Each number is 128 + 24 x the weight over its row's rms, rounded and kept within 0 to 255. Layers, rows and columns count from 0. The size above them is the row's rms in percent of the matrix's.

# layer 2 attention query, 96x96, rms 0.373, rows 0-95, columns 48-95
size [ 96  67  79  77 134  79 101  89  76 118 121  79 114  82 103  92  81  94  94  90  87  88 127 104  91  88 114  85  67  86  93  84 120  67  67  84 150  75  78  87  84 158 142  80 142 104  97  87  87  87  97 142  83 100 163  82  79 103 115  77 102 101  99 125 100  81  70  90 143  95  91 101  96 174 150  91 126  81  89  85  79  90  85 103  81  93 118  79  77  80 123  89  91  86  80  86]
[[116  99 121 148 112 122 118  83 135 160 109 147 162 148 147 105 134 120 145 159 178 120 140 103 123 159  99 151 109 131 168 117 127  74 100 135 182 124 118 122 153 109 126 106 128 116 133 175]
 [107 126 144 119 181 145 159 140 127  96 139 115 108  90 180 129 127 137 110  98 141 161 150 154 124  76  98  67 144 146 118 144 167 127 117 152 102 102 135 130 118 146 131 162 116 140 137 107]
 [105 144 101 122 141 106 138 126 113 144 130 104 155 118 119 115  99  88  91  87 169 151 119 172 103 176 133 126 118 143 158 140  93  69 141 157 147  80 137 127 122 144 123 146 123 128 162  98]
 [148 140 109  82 143 117 120 130 143  90 143 112 135 137 102 112 108 157  99 121  77  78 129 151 136 121 147 180 109 184 161  89 136 168 141 144 142 118 136 158  91 116 149 141 126 102 123 162]
 [115 122 106 103  97 187  93 133 122 158 126 129 103 119 110 135 132 109 168 128 148  90 125 161 144  95 113 110  99 115 127 112 148 130 119 179 113 137 113 131 157 112 105 122 138 142 161 101]
 [136 129 142 187 131 123 112  90 117 117 146 113 169 144 137 132 154 148 148 139 135 152 108  79 143 115 114 141 144 170 152 108 161 130  80 154 111 167 140  96 123 120 109 136 159 124 151 103]
 [ 95 152 105 159 135 108 110 110 136 121 149 130 162 178 125  85 105  95 119 122 122 136 138 148 117 152 100 140 105 152 140 138 115  95 128 117 169 131 186 103 147 150 126 146 142 149 175 135]
 [122 162 122 151 102 172  99 104 108 133 142 128 104 143 132 122 186 161 120 160 121 117 108 147 145  87 102 186 110 155 156 143 138 167 182 135 140 115 114 172  99 114 140 147 135 116 149 130]
 [128 118 125 157 119  99 131 132 125 163 100 111 114 112  56 133 145 143 126 114 150 119 119 154  78 117 124 131 107 175 116 123 158 108 104 125 130 138 103 158 117  64  73 172 124 111 100 137]
 [142 149 148 119 125 124 141  86 131 114  99 142 152 143 122 176 168 136 170 112 110 112 119 150 148 133 138 156 141 108 148 132 117 135 113 100 146 101 118 128 125 108 126 118 137 154 109 103]
 [123  84 122 131 139 155 115 156 144 174 132 134 154  91 156 134 135  83 136 105  99 100 127 139 115 117 144 136 166 102  89 157 174  98 148 133 170 128 107 130 129 153 142 119 103 134 125 114]
 [ 94 124 135 101 154 139 145  88 134  99 119 141 183 182 150 118 110 120 157 129 136 105 112 164 119 138 161 136 120 116 127 119  79  85 159 125 120 158 179 135 146 123 106 179  93 113 145 155]
 [150 156 118  96 174  66 139 127 143 139  82  90 126 122 117 164 177 157 110 130 136 170  86 104 127 106 109 110 106 107 113 114 156 105 138 148 140 162 162 102 157 153 138 171 108 109 122 145]
 [100 123 146 156 141 130 165 136 137 104  98 108 134 135 146  95  98 108  84 128 146 138  83 102 132 177 140 164  90 126  96 121 136 114 133 100 126 127 146 139  96 122 150 129 130 159 129 147]
 [ 61 154 112 138 156  80 103 106 147 113 101 144 152 159 136  94 127 100 142 153 120 140 110 104 131 119 106 150 150 108 131 143 139 116 150 127 124 111 162 106 142 153  93 147 106 111 125 141]
 [136 137 166 139  97 195 168 142 111 143 123 110 142 139 123 179 100 126 120 167 137 128 176  95 109 116 120 144 157 137 147 121 125  75 144 121 123 129 112 119 149  89 104 110 122 149 123  99]
 [145 120 106 125 104 164 130 124 131 130 107 169 163 115 141 160  77  79 132 144 139 164 164 129 124 151 115 152 124 116  77 102  86  89 163 133 127 115 116  96 112 130 122 117 115 125 169 136]
 [111 155 104 111  74 120 164  70 133 128 159 126 116 120 113 137 117 120 148 119 142 154 157 136 163 117 151 142 115 108 158 160 112 130 151 128 131 117  83 150 102 146 131 140 101  95 109 107]
 [158 121 109 142 137 104 137 102 171 139 136 129 109 183 151 147 122 132 101 115 180 155 133  91 135 110 154 112  85 120 133 114 143 134 158  94 105 125 125 134 124 160 130 141 150 139 146 169]
 [147 119 119 142 161 121 153 158 117 122 142 109  91 126 129 108 121 164 135 124 150 143 106 137 112  99 110 186 151 114 116 182 126 164 125 125 104 150 120 113 139  87 173 144  95 119  87 116]
 [124 138 120 139  85 111 125 136 133  96 146 109 120  89 123 116  88 143 107 179 116 163  85  94 140 153 114 148 136 118 127 119 159 145 104 102 141 135 109 157 157 166  89  98  83 123 117 105]
 [112 153 135 127 114  83 120 149  95 144 110  83  83 125 121 104 154 125 139 115 159 176 153 118 137 131 139 195 102 127 139 119 117 132 103 137 128  82 118 158 138 151 150 154 125  89 138 137]
 [ 93  74 181 141 157 173 137 153  98 102 118 118 114 106 141 143 153 148 107 124  47 104 110 143 105 129 136 148 100 106 134 124 140 162 125 145 110 109 138 146 130 169  95  70 160 111 116  99]
 [121 126 114 135 129 152  89 108 148 118 152 140 144 175  79 100 127 125 104 127 103 139  91 173  92 108 146 175 109 149 141  61 127 118 132 150 110 151 126 168 135 167 133 143 140 127 117 154]
 [179 156 128 111 120 129 131 119 103 124 133 128 142  99 153 121 129 127 135 148 147 107 128 109 147 144 133  96 132 143 130 109 128 130 170 130 134 138 123 136  90 109 156 137 137  92 127 120]
 [139 152 147 118 126 162 120 153 135 126 106 100 132 101 153 162 104 118 118 112 144 122 121 148 143 141 113 188 137 145 165 129 154 173 141 154  95 128 110 108 151 172 126 130 182 110 139 114]
 [140 164  96 129 126 105 156  92  88  97 128 103 106 112 121 140 156 137 130 124 187 123 147 145  82 149 113 122 115 108  99 164  85 131 144 153  82 135 105 120 151 119 161 107 118  99 143  93]
 [118 127 135  81 134 121 112 115 107 117 144  95 149  98 123 108 160 156  95 113 140 146 113 108 145 140  99 149 143 108 147 129 105 144 137 113 133 124 141 137 149 163 121 159 133 100 114 113]
 [132  91 159 138 122 166 120 126  99 151 114 128 110 131 138 101 121 110 143 134 114 117 136 166 145 139 103 130  74 109 113 138  93 135 139 112  99 112 153 134 102 177 114 159 127 114 124 135]
 [135 134 157 104 120 134 142  95 137 120 140 157 113 160  96 124  91 138 136 101 171 127 165 163 113 128 107 138 148 132 117 106 156 125 158 109 106 148 152 115 149  86 168  96 157 162 114 105]
 [121 130 148 151 134 179 123 120 103 144 124  77 115 119 115 124  68 141 153 132 150  95 146  81 117 167  63 128 114 153  91 116 103 164 122 105 117 144  98 175  82  95 110 129 106 149 139 123]
 [114 128 150 177 121 161 114 159 120 143 117 111  91 111 155 115 142 103 151 148 110 105 165  99 119 103 141 157 152  91 119 123 128 113 126 147 132 140 101 153 111  79  95 136 137 107 116  77]
 [117 122 142 152 103 140 132 128 149 142 130 143  82 121 162 188 142 132 136 107 122 149 158  89 155 112 127  92 133 126 131 128 124 117 122 145 141 101 146 150 131  96 127  99  61 156 130  84]
 [ 98 127 132 108 168 120 148 116 168 144 126 134 141 107 150 123 113 104 132 112 129 133 147 135 112 159 139 140 153 134 111 167 175 123 144 147 131  91 147 121 122  86 154 141  77 104 154 122]
 [143 133  97 103 117 153 142 127 109  91 155 114 140 117 152 117 132 150 123  92 131 132 141 117 117  87 108 178 138 143 135 165 137 129 104 184 132 160 156  99 100 150  99 142 143 119 165 117]
 [ 68 153 122 122  93 128 145  81 116 135 125 152 156 170 144 114 139 126 122  89 158 120 121  86 151 119 125 145 108 146 134 105 140 153  82 144  96 145 131 132 104 136  97 150 118 145 108 110]
 [149 170 156 137 139 165 149 125 126 115 160 119  81 137 114 155 132 116 189  84 132  95 159 150 109 158 160  73 144 137 132 129 101 132  89 103 124 102  98 141 127  91 115  87 150 152 125 142]
 [112 131 153  96  86 124 130 185 140 125 114 143 111 109 190 162 112  91 122 132 170 124 189 124 140 132 114 130 148 135 140 134 109 147 128 131 122  85 119 169 143 130 130 154  42 129 165 122]
 [122 129 141 107 124 145 142 102  78 129 137 125 106 131 153 111 123 153 131  54 121 141 130 122 137 137 118 115 168 170 155 154 131 130  83 199  87 140 116 118  99 139 112 145 127 108 125 111]
 [109 128 140 114  98 145 124 113  97 128 141 163 146 169 113 137 145 107 106 120 107 140 150 149 141 121  65 127 147 159 161  70 144 134 124 124  77 159 138 103 114 110 150 107 188 124 103 126]
 [151  99 132 137 142 121 108 103 130 123 140 139 134 154 128 169 147 115 131  74 108 163  82 139 117 121 108 121 117 122 128 100 122 116 154 112 171 176 158 143 125 114 147 100 147 134 128 166]
 [106 158 147 141 140 126 113  98 135 130 157 158  86 111  91 135 125 120 169 146 174 128 161 116 139  98 104 173 112  85 135 147 115 106 129  90 100 132  88  84 160 119 136 142  67 124 127 121]
 [123 114 108 159 148 101 147 165 142  84  99  84 108 127 140 145 100 143 121 127 190 121 163 112 110 143  77  99 139 133 114 148 149 124 129 123 137 147 172 121 120 149 114 119  94 137 114 148]
 [169  87 159 130 139 156 167 123  79 147 127 114 139 156  99 137 174 147 124 154 174 123 124 103 126  82 132 166 162 128 119 109 146  85  97 138 135 108 156 161 157 136 108 152 122 127 156 125]
 [156 114 113 158  97  94 180 112 185 125 139 122 144 126  96  93  69 100  77 162 118 127 122 125 141 135 143 161 131 120  95 114 162 128 138 147 124 134  91 135 132 148 120 115 133 132 162 136]
 [125 108 122 120 162 117 134 133 126 131 129 151 137 127 128 132 142 119 141 124 191 146 163 124 122 128  90 122 152 138 134 105 143 106 135 113 123 164 147  65 125  93 130 139 114 120 117 120]
 [162 130  88 129 195 115 131 133 154 105 122 131 144 132 102 139 126 134  76 156 155 178  87 133  91 147 159 125  95  86 129 123 142 110 106 106 141 111 129 113 142 127 119 169 114 165 133 173]
 [ 89 177 138 110 105 127 147  88 183 140 128 115 153 176 142 102  75 170 136 101 123  96 161 133 144 151 129 148 135 145 133 146 119 129  82 178 154 111 147 137 173 109 171 138 116 100 127 173]
 [ 65 164 130 108 126 116 168 119 110 184 105  85 145  97 131 145 168 153 134 134 129 111  68 122  75  52 148 170 131 114 139 118 109 147 102 119 121 115 102 135 121 109 121 155  92 120 139 147]
 [ 87  66 112  93  95 122 176 153 152  93 129 149 162 111 165 155 138 130 135 102  99 127 129  99 114 143 140 102 139  95 111 132 138 125 116 163 150  76 121 105 122 121 136 127 124  97 126 124]
 [114  83 131 144 152  83 119 112 146 140 109 135 115 131 143 121 134 152 135 140 127 134 158  98  96 135 104 129 133 131 169  96 130 161 140 104 110 161 145 133 125 128 116 109 106  95 101 142]
 [135 166  95 135 160  91  67 147 123 125 126 122 156 155 112  86 148 131 130 146 139 160  85 154 116 129 127 168 133 116 135 105 119 125 136 155 148 155 141 123 127 164 162 142 127 126 130 181]
 [133 128 151 133 126  88 115 158 152 132 119 108 104 158 117 108 155  81 112 170  97 178 108 147 113 143 101 129  97 117 121 121 123 102 168  72 111 129 125 119 152 163 138  88  91 158 165 115]
 [ 92 111 156 120 101 147 103 101 173 152 121 150 135 153 146 113 100 146 146 112 118 136 132 184 157 163 155 135 128 106 133 109 160 120 148 135  92 131 159  91 125  82 105 135  87 109  73 132]
 [113 112 162 141 107 160 149 121  99 127 127 137 114 109 149 118 107  74 136 167 124 103 194 123 105 129 105 156 130 133 158 142 125 142 102 173 116  91 107 134 109 133 121  82 133 167 119 113]
 [142 139 108 139 129  65 114 117 163 134 109 132 182 144 140 127 152 130 124 105  88 134 132 133  78 117 153 140 104 106  96 110 122 122 160 148 154 134 138  96 156  88 133 154 140  94 144 180]
 [132 108 130 129 132  88 145 152 152 143 123 137 139 143 126  89 114  81 106 130 110 186 149 121 124 114  94 104 201 143 127 118 120 126 137  87 122 184 140 119 152 152 147 123 122 133 151 107]
 [123 112 161 125 116 165 162 148 113 122  98 108  73 121 169 133 152 169 162  96 132 138 130 105 119 142  99 124 157  92  77 172 121 166 121 129 110 108 133 131 109 123 134 119 124 103 166 109]
 [126 109 112 133 104  81 163 103 122  95 151 126  68 123 111 142 109 130 130  73 151  72 153 147 124 143 149 108  61 105 111 138  87 160 163 129 159 139 104 103 109 123  87 114 129 136 121 139]
 [ 84 154 144 134 131 135 166 111 146  96 138 110 128  92 110 132  79 139 122 140 114 109  98 161 120 148 165 120 102 111 120 147 110  82 125  85 126 153 126 145 141 110 112 172 125 125 112 168]
 [110 123 128 111 158 153 136 117  96 131 150 135  92 127 103 103  99 131 115 155 133  93 139 102 140 117 143 124  99 157 138 147 132 126 120 176 123 106 145 189 113 168  49 182 132 118 108 118]
 [107 147 104 121  82 139 115 131 156 154 168 135 127 157 121 146 135 121 151 111 134  99 134 100 157 103 121 162 133 120 145 115 168 142  55 108 122 163  71 152 114 119 142 127 126 103 125 130]
 [114 137 146 104 136 166 100  82 125 110 140 118 107 124  91 167 167 180 118 134 125 164 128 132 125 142 140 113 138 128 136  90 110 148 124 120  80 161 131 122 115 119 124 125  92 133 101 167]
 [132 103 180 117 117 132 128 139  97 147 142 105 139  94 138 159 143 160 125 140  81 131 169 115 168 188 106 129 147 154 129 158 144 149 140 135 100 109  98 149 145 136 160 141 130 132 147 116]
 [131 109 139 162 128 142 138 159 117 128 158 125  61 155  62 108 127  89 149 172 165 112 169 152  96 116 125 172 128 106 132 128 114  92 124 140 162 174  97 125 135 142 123 139  98 145 129 133]
 [139  84 138 130 141 112 141 131 104 152 130 128 110 172  94 132 137 135 100 123 145 172 104 106 104 125 116 156  98 156 137 123 158 155 114 133 119 113 152 157  91 141  91 157  89 146 129 147]
 [135 147 103 133 157 148 157 149 140 178 117 117 128  79 151 162 125 149 146 133 164 156  89 142 123 124 149 129 130 113 136 135 132 127 142 114 163 130 130 141 145 130 148 105 146 169 109  95]
 [133  84 152 122 140  73 148 122  98 157 139  68  97 106 146 112 140 159 124 144 125 112 127  97 123 118 155 121 129 123  99  98 178 161 116 111  61 151 122 143 141 114 104 110  89 118 108 125]
 [116 129 171 153 111 157 159  94  94 146 147 146 138 140 154 144  98 112 138 136  99 122 124 138 144 124 162  70 175 124 108 135 106 106 120 169 133  89 154 144 123 162 121 151 127 161 124 149]
 [111 169 106 149 113 127 120 143 137 140 134 108 121 152  77 108  93 103 143 142  92  98 162 191 133 118 129 139 102 156 150 143 117 139 152 116 165  73 117 149 114 144 128 132 183 173 148 134]
 [127 140  91 146 106 123 124 174 152 103 158 128 136 128 173  86 134 104 150 159 102 120 125 146 133 139 125 149 105 118 136 141 114 136 167 148 164 127 143 138 176 145 145 104 163 145 136 137]
 [ 89 139 155 113  79 154 148 126 129 124 152 148 128 164 117 135 123  89 162 142 136 108 174 110 125 110  92 144 129 173 141 144  96 109 103 143 118 107 121 126 136 100 133  96 145 132 118  89]
 [136 138 119 162 109 135 142 111 133 123 100 168 129 129 106  91 135 108  98 177 140 107  84 169 140 103 157 160 118 157 132 135  99 102 136 153 105 135 156 116  93 148 134 165 116 148 153 158]
 [154 138  90 105 182  71  92 124 156 106 117 146 141 158 128  91 156 155 106 110 178 165 105 153 123 134 120 125 178 144 114 125 133 110 155 114 123 144 164 112 126 129 153 158 114 132 146 192]
 [135 129 150  98 169 110 143 124 204 140 128 120 126 120 137  98 133 134 142 148 155 134 103 104 139 102 156 109 137 116 110 144 143 114 133 126 120 127 163  94 113 160 132 145 160 157  79 187]
 [110 104  94 119 149 136 123 109 142 125 111 158 165 134  94 121 177  92 119 142 161 112 124 189 136  94 123 106 105 122 161  88 134  97 145 110 137 129  92 161 121 110 121 155 161 139 101 140]
 [128  99 138 122 136 180  91  85 112 147 144 155 104 144 108  91 101 148 141 134 132 133 118 142  97 106 119 150  96 150 167 152 127 149 157 119 150 133 148 144 128 136 111 135 157  91 143 117]
 [136 148  99 155 126 101 148 147 129 122 120 101 161  78 127 101 111 152  90 123 118 145 118  97 122 145 147 133 135 145 138 173 136 156 159 126 100 141 155 106  68 157 119 145 139  76 145 176]
 [141 162 147 161 178 133 162 104 121 119 184 160 150 107 126 115 119 124  86 146 120 174 161 120  88 121 126 129 113 140 159  66 146 110 120 133 132 141 136 115 124 142 154 152 126 148 143 126]
 [114 119 147 104  76 134 133 131 136 136 129  76  93 127 126 140 116 122 133 161 119 136 164  87 146 113 118 122  82 160 169 122 113 155 137 122  98 129  94 186 142 141 124 136 121 141 111 120]
 [106 212 114 123 110 171 141  98  98 158 117 113 113  93 135 146 118 115  91 134 169  97 124 179 117 137 148 126  85 146 145 133 101 150 122 140 143 160 126 132  91 142 103 123 128  79 156 143]
 [132 124 120 103 122 128  66 152 136 143 127 103 186 142 164 132  92 134 144 129 144 100  77 120 161  87 129 159 119 125 139 140 123 146 133 113 133 118 120 122 123 108 142 163 164 147 107 166]
 [141 116 134 123 156  87 130 132 132 106 114 113 149 123  64  82 109  76  95 148 125 146 103 165 125 130 117 174 123 158 137 186 138 118 115 176 188  98 137 175 117 160 121 179 114 147 140 138]
 [129 106  93 131 170 108 151 155 138 124 134 118  88 181 137 120  93 154  78  96 151 156 120 116 104 133  77 104 134 102 130 117 150 134 148 125 122  97 144  76 154 139 150 131 108 153 128 139]
 [128 131 116 137 126 137 101 117 133 120 129 102 176 124 123  85 131  99 142  71 136 147 145 143 124 172 139  74 141 103 117 144 108 111  87 134 115 132 138 130 100 119 141 134 142 139 145 105]
 [146 136 167 135 161 128 132 141 127 162 157 135 130 116 125  86 144  86  81 110 124 146  69 132 135 168 164 135 137 176 137  92 158 132 122  98 119 133 104 120 114 153  99 117 100 133 131 120]
 [149 130 101 132 138 103 117  69 163 140 138 147 104 145 149 154 119 129 121 118 140 170 100  81 158 108  76 129 141 151 114 110 127 116 129 128 151 149 159 113 100 107 138 159  93 125  90 137]
 [108 133 124 117 125 136 107 137 111 118 133 147  91 152 166 130 113 127 134 132 146 114 146 141 134 116 109 122  79  92 126 190  70 112 102 156 172 112 109 125 136 102  76 107 129 132 105 131]
 [153  93 103 116  85  78 110 133 159  96 104 134 108 151  96 113 101  78 109 151 124 148 136 124 157 146 116 132 140 141 144 115 132 109 114 165 184 164 127 115 112 111 144 106 120 142  87 138]
 [124 154 153 130 137 135 169 120 114 147 126 131  85 129 140 108 114 190 166 143 124 156 123 118 149 157 103 122 152 134 100 149 151 155  90  87 142 118 111 132  88 131 105 142 102  98  89 130]
 [160 150 106 127 164 108 100  83 117 119 135 134  90 157 140 135 110 138 134 109 147 155 115 141 150 110 102 144 145 164 155  82 149 120 144  93 132 146 144  92 151  69 150 155 126 154 133 150]
 [ 91 157 101 118 168 180 126 157 119 103 153 110 133  77 149 130 145 144 150 137 168 135 134 159 135 117 100 158 117 147 126 163 128 121 149 129 124 140 112 110  70 145 133 158 176 148 148  76]
 [147 158 122 153 157 167  95 136 134 108 141 127 173  82 124 160 134 145 141 142 126 101  93 157 112 108 154 109 137 111 134 149 113 141 134 119 152 114 139 117 125 121 126 104 172 134 107 131]
 [141 141 149 118 151 140 175  72  86  80  98 143 144 102 119 155  88 121 138 124 131 110 121 143 132  72 131 132 134 138 140 148 132 170 113 142 130 173 146 136 141 135 138 116 135 128 113 101]
 [ 94  60 136 111 113 132 103 101 114 119 156 172 129  92 121 115 124 118 172 155 133 130 128 139 130 103  98 104 146 145 104  93 145 148 144 167 112 112 123 118 172  95 120  86 133  94 149 144]
 [114 144 164 143 127 132 135 163  91 123 104 103 153 143 120 174  95 113 137 131 157 129 156 140  86 148 134 142 100 144 120 168 151 133 120 112 108 114 122 134  78 179  99  99 142 143 137 127]]
# layer 2 attention key, 32x96, rms 0.328, rows 0-31, columns 48-95
size [132  95  97 102 141 108  74  92  87 111 100  96 115 100 102  90  84 108 115  84  79 105 107  88 100  93 109  94  86  95  84  91]
[[141 132  87 152 138 130 128 153 155 111 128 135 156 145 118 104 110 127 158 135  90 125 135 145 111  87  84 152 142 138  74 147  98  58 140 112 123 117 156 106 148 111 122 133 103 164 104 127]
 [131 127 120 134 159 106 141  74 125 137 113  85 123 110  45 147 175  84 117 136 101 122 130 154 113 150 159 125 141 106 124 132 150 152 139 180 125 113 157 136 109 121 103 136 138 141 139 148]
 [127 145 130 166 125 101 123 132 103 106 166 141 130 117 134  94 132 114 153 169 117 135 147 136  83 150 119 141 120  86 108 138 160 164 167 131 127 102 161 114 164 144 101 122  95 150 197 152]
 [128 111 145 122 136 141 141 108 120 137 148 119  96 122  71 172 115 153 133 156 117 108 108 100  97 139 164 134 123  82 109 100 168 168  93  91 133 113 110 163 140 101 127  89 139  97  90 135]
 [126 141 118 151 109 174 159 105 111 130 146 138 125  97 134 189 130 150 180 150 143  83 138 131 104 106 140 124 155 130  71 131 122 143 127 144 111  93 132 127 137 132 127  64 143 125  98 117]
 [120 152 140 153 122 135 112 162 102 119 139  85  85 101 148 141 118 135 107 138 147 118 144 139 121 141 136 113  91 143 156 135 139 199 118 107 106  89  96 188 132 153 136  89 100 145 139 115]
 [132  98 193 123 113 116 100 118 152 138 147 143 111 126 174 130 101 115 144 154  96 138 127 124 100  81 123 117 124 101  64 156 107 161 101 127 124 144 136 138 156 134 143 106 122 119 130 129]
 [151 150 108 135 115 121 145 153 125 144 127 112  93  99 126 147 153 103 123 182 179  97 107 125 139 107 104 133  89  93 119 138  97  85 145  96 163  88 104 136 125 129 162 115 154 112 118  83]
 [112 109  89 143 134 171 151 150 144 125  84 161 130 122 120 112 134 136 121 110 169 142 126 151 103 165 135 127 122 128 151 147 163  69 115 137 139 148 162  59 133 155 116 162 140  93 133 113]
 [124 134 136 156 142 134 149 169 135 102 145 141 144 151 107 115 152 169 130 174 154  93 102 154 130 128 127 148 109 146 151  97 197 163 113 182 118 129 125 140 125 104 137 129 104 137  84  96]
 [102 153  98 130 136 101 157 147 109 133 143 108 134 151  82  98 133 153 152 191  91 121 148 147 119 110 120 137  79 151 128 148 122 113 139 180 168  96 195 115 146 124 169 143 145 130 127 128]
 [111 114 116 135 144 111  82 129 174 118 146 109 139 113 145  95 149 151 112 128 148 170 113 135 151 145  90 110 134  75 126 165 106  96 161 141 173 147 129  91 128 146 129 186  98 128  87 154]
 [156 125  87 135 135 117 114 172 112  99 115 140 129 102 123 127 125 135 105 133 131 166 128 153 111 176 104 134 123 123  94 136 108 120 136 171 193 154 176 117 167 144  99 173 123 137 131 151]
 [139 147 155 114 104 135 151 157  92 116 169 151 117 115 131 142 117 116 109 155 150 117  97 117 138 141 117 108 113 151 154  54 171 122 124 146 129 144  83 154 119 144 150 141 116 124 162 172]
 [138 100  96 122 140 116 110 155 158 118  99 119 158 187 150  96 114 106 108 108 131 145  96 157 167 110  95 127 105 135 154 181 106 108 106 189 150 160 154 101 132 116 147 175  95 165 103 146]
 [146 176  93 157 122 150 149 135 108 115 157 124 115 129 169 170 137 139 156 147 127 140 167  70 105 124 109 106 150 130 114 188 140 159 127 139  77  84 113 112 140 119 130  99 108 149  88 116]
 [124 154 113  97 145 123 134 103 121  84 146 165 175 107 159 157 124 120 127  78  97 158 131 123  78 113 118 133 137 142 127 113 134 113 124 129 132 131 152 116 128 151 115 166 105 120 118 117]
 [109 141 168 123 123 111 155 123 115 143 147 134  90 102 140 175 106 146 169 143 112 131 126  93 127 109  83 142 153 132 121 138 173 159 111 100 103  96 108 170 130 116 105 114 100 110 133 102]
 [133 110 118 118 125 116 146 140 136 144 112 103 153 137 186 125 122 108 103  91  98 124 135 122  98 116 132 110 137 123 108 108 127  67 128 153 144 128 125 101 139 170 114 128 150 117 135 148]
 [124 110  82 129 140 155 103 140 127 114  74 161 140 142 188 143  94 121 147 164  98 126 123 115 128 126 105 153 101  95 170 166  99 110 146 148 137 165 134 113 111 134 107 137 116 125 114 152]
 [163 164  90 155 100 129 111 130 173 142 137  79 136 112 138 147  72 117  79 118 130 118 172 157  97 121 143 128  86 146 134  97 131 149 127 145  92 125 115 137 133 135 146 147 114 119 140 108]
 [149 119 103 120 142 141  97 142 160 130  90 116 130 151 112  86 125 132 117 164 142 174 140 131 112 147  75  66 113 146 134  72 159 113 118 144 120 146 115 128 160  88 140 133 140 140 152  84]
 [190 131 129 104 142 110  95  85 111 163 135 124 139 139 135 120 141 167 109 130 132 124  89 145  84 146 145 161 114 149 143  73 116 146 156 106 181 128 120  90 104 100 126  96 119 142 146 150]
 [ 91 117 138 152  98  89 100 131 130 143 122  83 117 102 136 100 124 136  93  91 127 147 105 147 122 108 144 127 110  84 113 128  78 119  99 124 131  90  80  90 117 155 144 108 130  92 125 100]
 [186 130 169  99 139 122 173  74 110 129 128  95 112 104 130 136 117 151 145 115 101 144  71 116 109 127 125 182 152 107 105 120 169 150 119 129  98 131 136 135  94 109 111 129 125 150  98 135]
 [134 120 161 149 126 116 162 144 103 111 130 116 101 104 128 137 153  98 155 139  83 137 145 130 144 111 186 153 147  94 117 117 149 132 157 137  85  66 116 122 114 125 126 108  85 116 158 155]
 [111  93 118 116 118 129 111 104 158 107  90 140 174 143 147  89 140 141  82 164 129 173 151 138 122 135  85 173  92 142 128 154 122 116 133 137 124 141 164 115 121 105  81 164 117 122 116 138]
 [127 185 142 146 128  99 121 193 159 115 126 113 127 144 130 130 123  81 148 134 126 132 119 117 146 147  86 155  95 148 147 138 118  72 138 134 147 134 155 147  63 141 111 165 122 120 136 135]
 [ 94 167 104 114 190 119 138 143 140 112 168  61 105 103 119  98 137  59  84 161 120 108 153 121 146 133 151 126 124 121 116 151 121 107 143 136 160 151 141 117 142 146 147 144 172 125 129 127]
 [129 100 102 124 132 139 136 175 155 116 136 142 162 135  85 149 117 129 117 154 126 127 119 178 115 127 125 138 153 138 104 110 115 123 126 105 128 109 123 115 159 144 119 156 148 162 124 157]
 [158 150 151 141 123 123 142 128  84 146 155 122 151 114  90 129 135 112 162 118 156  92 123 140 119 195 178  93 133  98 158  92 154 150 140 160 139  90 106 126 168 133 139 129 148 139 130 146]
 [137 154 117 129 170 122 126 158 121  88 147  89 112 109 118 194 127 135 127 126 121 108 163 131 138 152 183 113 146  87 119 140 121  84 120 113  93 106 155 115 117 148 157 106 113 124 111 122]]
# layer 2 attention value, 32x96, rms 0.208, rows 0-2, columns 48-95
size [ 93 107  99]
[[139 177 148 132 155 107 162  91 155 104 109 135 143 138 143 148 116 139 104 114 138 122 132 129 171 114 184 128  81 132 113 102 133 142 134 171 139 130 133 142 143 131 136  99  54 139  92 160]
 [140 104 132 134 136 118 125 159 115 139  76  99 165 112 105 125 127 142 131 121 152 117 107 151 161 130 120 155 122 169 134 174 103 106 107  92 149 152 133 170 150  84 148 144 119  68 122 150]
 [ 84 148 155 124 147 107 124 127 142  93 111 154 179 112 145 111 114 110 106 146 132 140 132 117 132 116  93 102 109 159 110 127 105  97 121 179 209 120 135 114 107 136 131 111 122 129 136 114]]
# layer 2 attention output (transposed), 96x96, rms 0.463, rows 0-2,32-33,64-65, columns 48-95
size [ 96 115 106  91 118  90 117]
[[144 106  92 180 103 159 127 132  74 145 120 139 108 102 137  99 144 111 115 129  79 131 129 155 151 143 125 118 119 143 142 140 117 128 115 118 138 139 166 126 101 152 157 129  99 143  80 160]
 [104 140 157 120 139 151 136  90 167  93 132 110 145 179 135 120 140 135 127 156 144 150  95 132 119 112 104  96 138  79 136 144 122 113 171  94  77 112 111 135  78 168 161  90 135  89 113 138]
 [125 108 138 146 128 198 171 115 113 151 144  91 103 104  98 113  98 134  98 146  95 150 123 137 147 142 148 133 108  91 135 150 160 102 155 141 116 136 150 104 140 152 146 109 153 130 119 115]
 [109  91 179 120 144  92  69 123 152  99 117  99 161 150 194  79 137 114 135 125 157 104 150 124 141 127 139 117 130  81  94 141 126 122 113 144 147 119 111 109 130 116 138 132 128 136  90 119]
 [130 125 112 132  81 166 104 123 129 160 132 134 140  92  72 151 133 151 165 100 106 118 119  96 124 134 151 128 128 150 123  73 117 140  95 118 149 111 119  98 143  80 169 124 117 143 113  98]
 [102 140 110 129 124 128 123 129 167 139 133 117 144 119  97 165 121 168 106 127 152 154 109 113  97 155 156 152  98 156 131  88 121 115 162 141 111 132 156 124 116  74 106 125 139 156 181 123]
 [150 124 148  98 172 100 160 124  75 170 104 146  66  81 138 125  87 103 115 104 133 135 124 152 148 151 182 134 141 129 137 150 162 124 127 172 168 151 136 163 125 109 114 125 127 137 102 119]]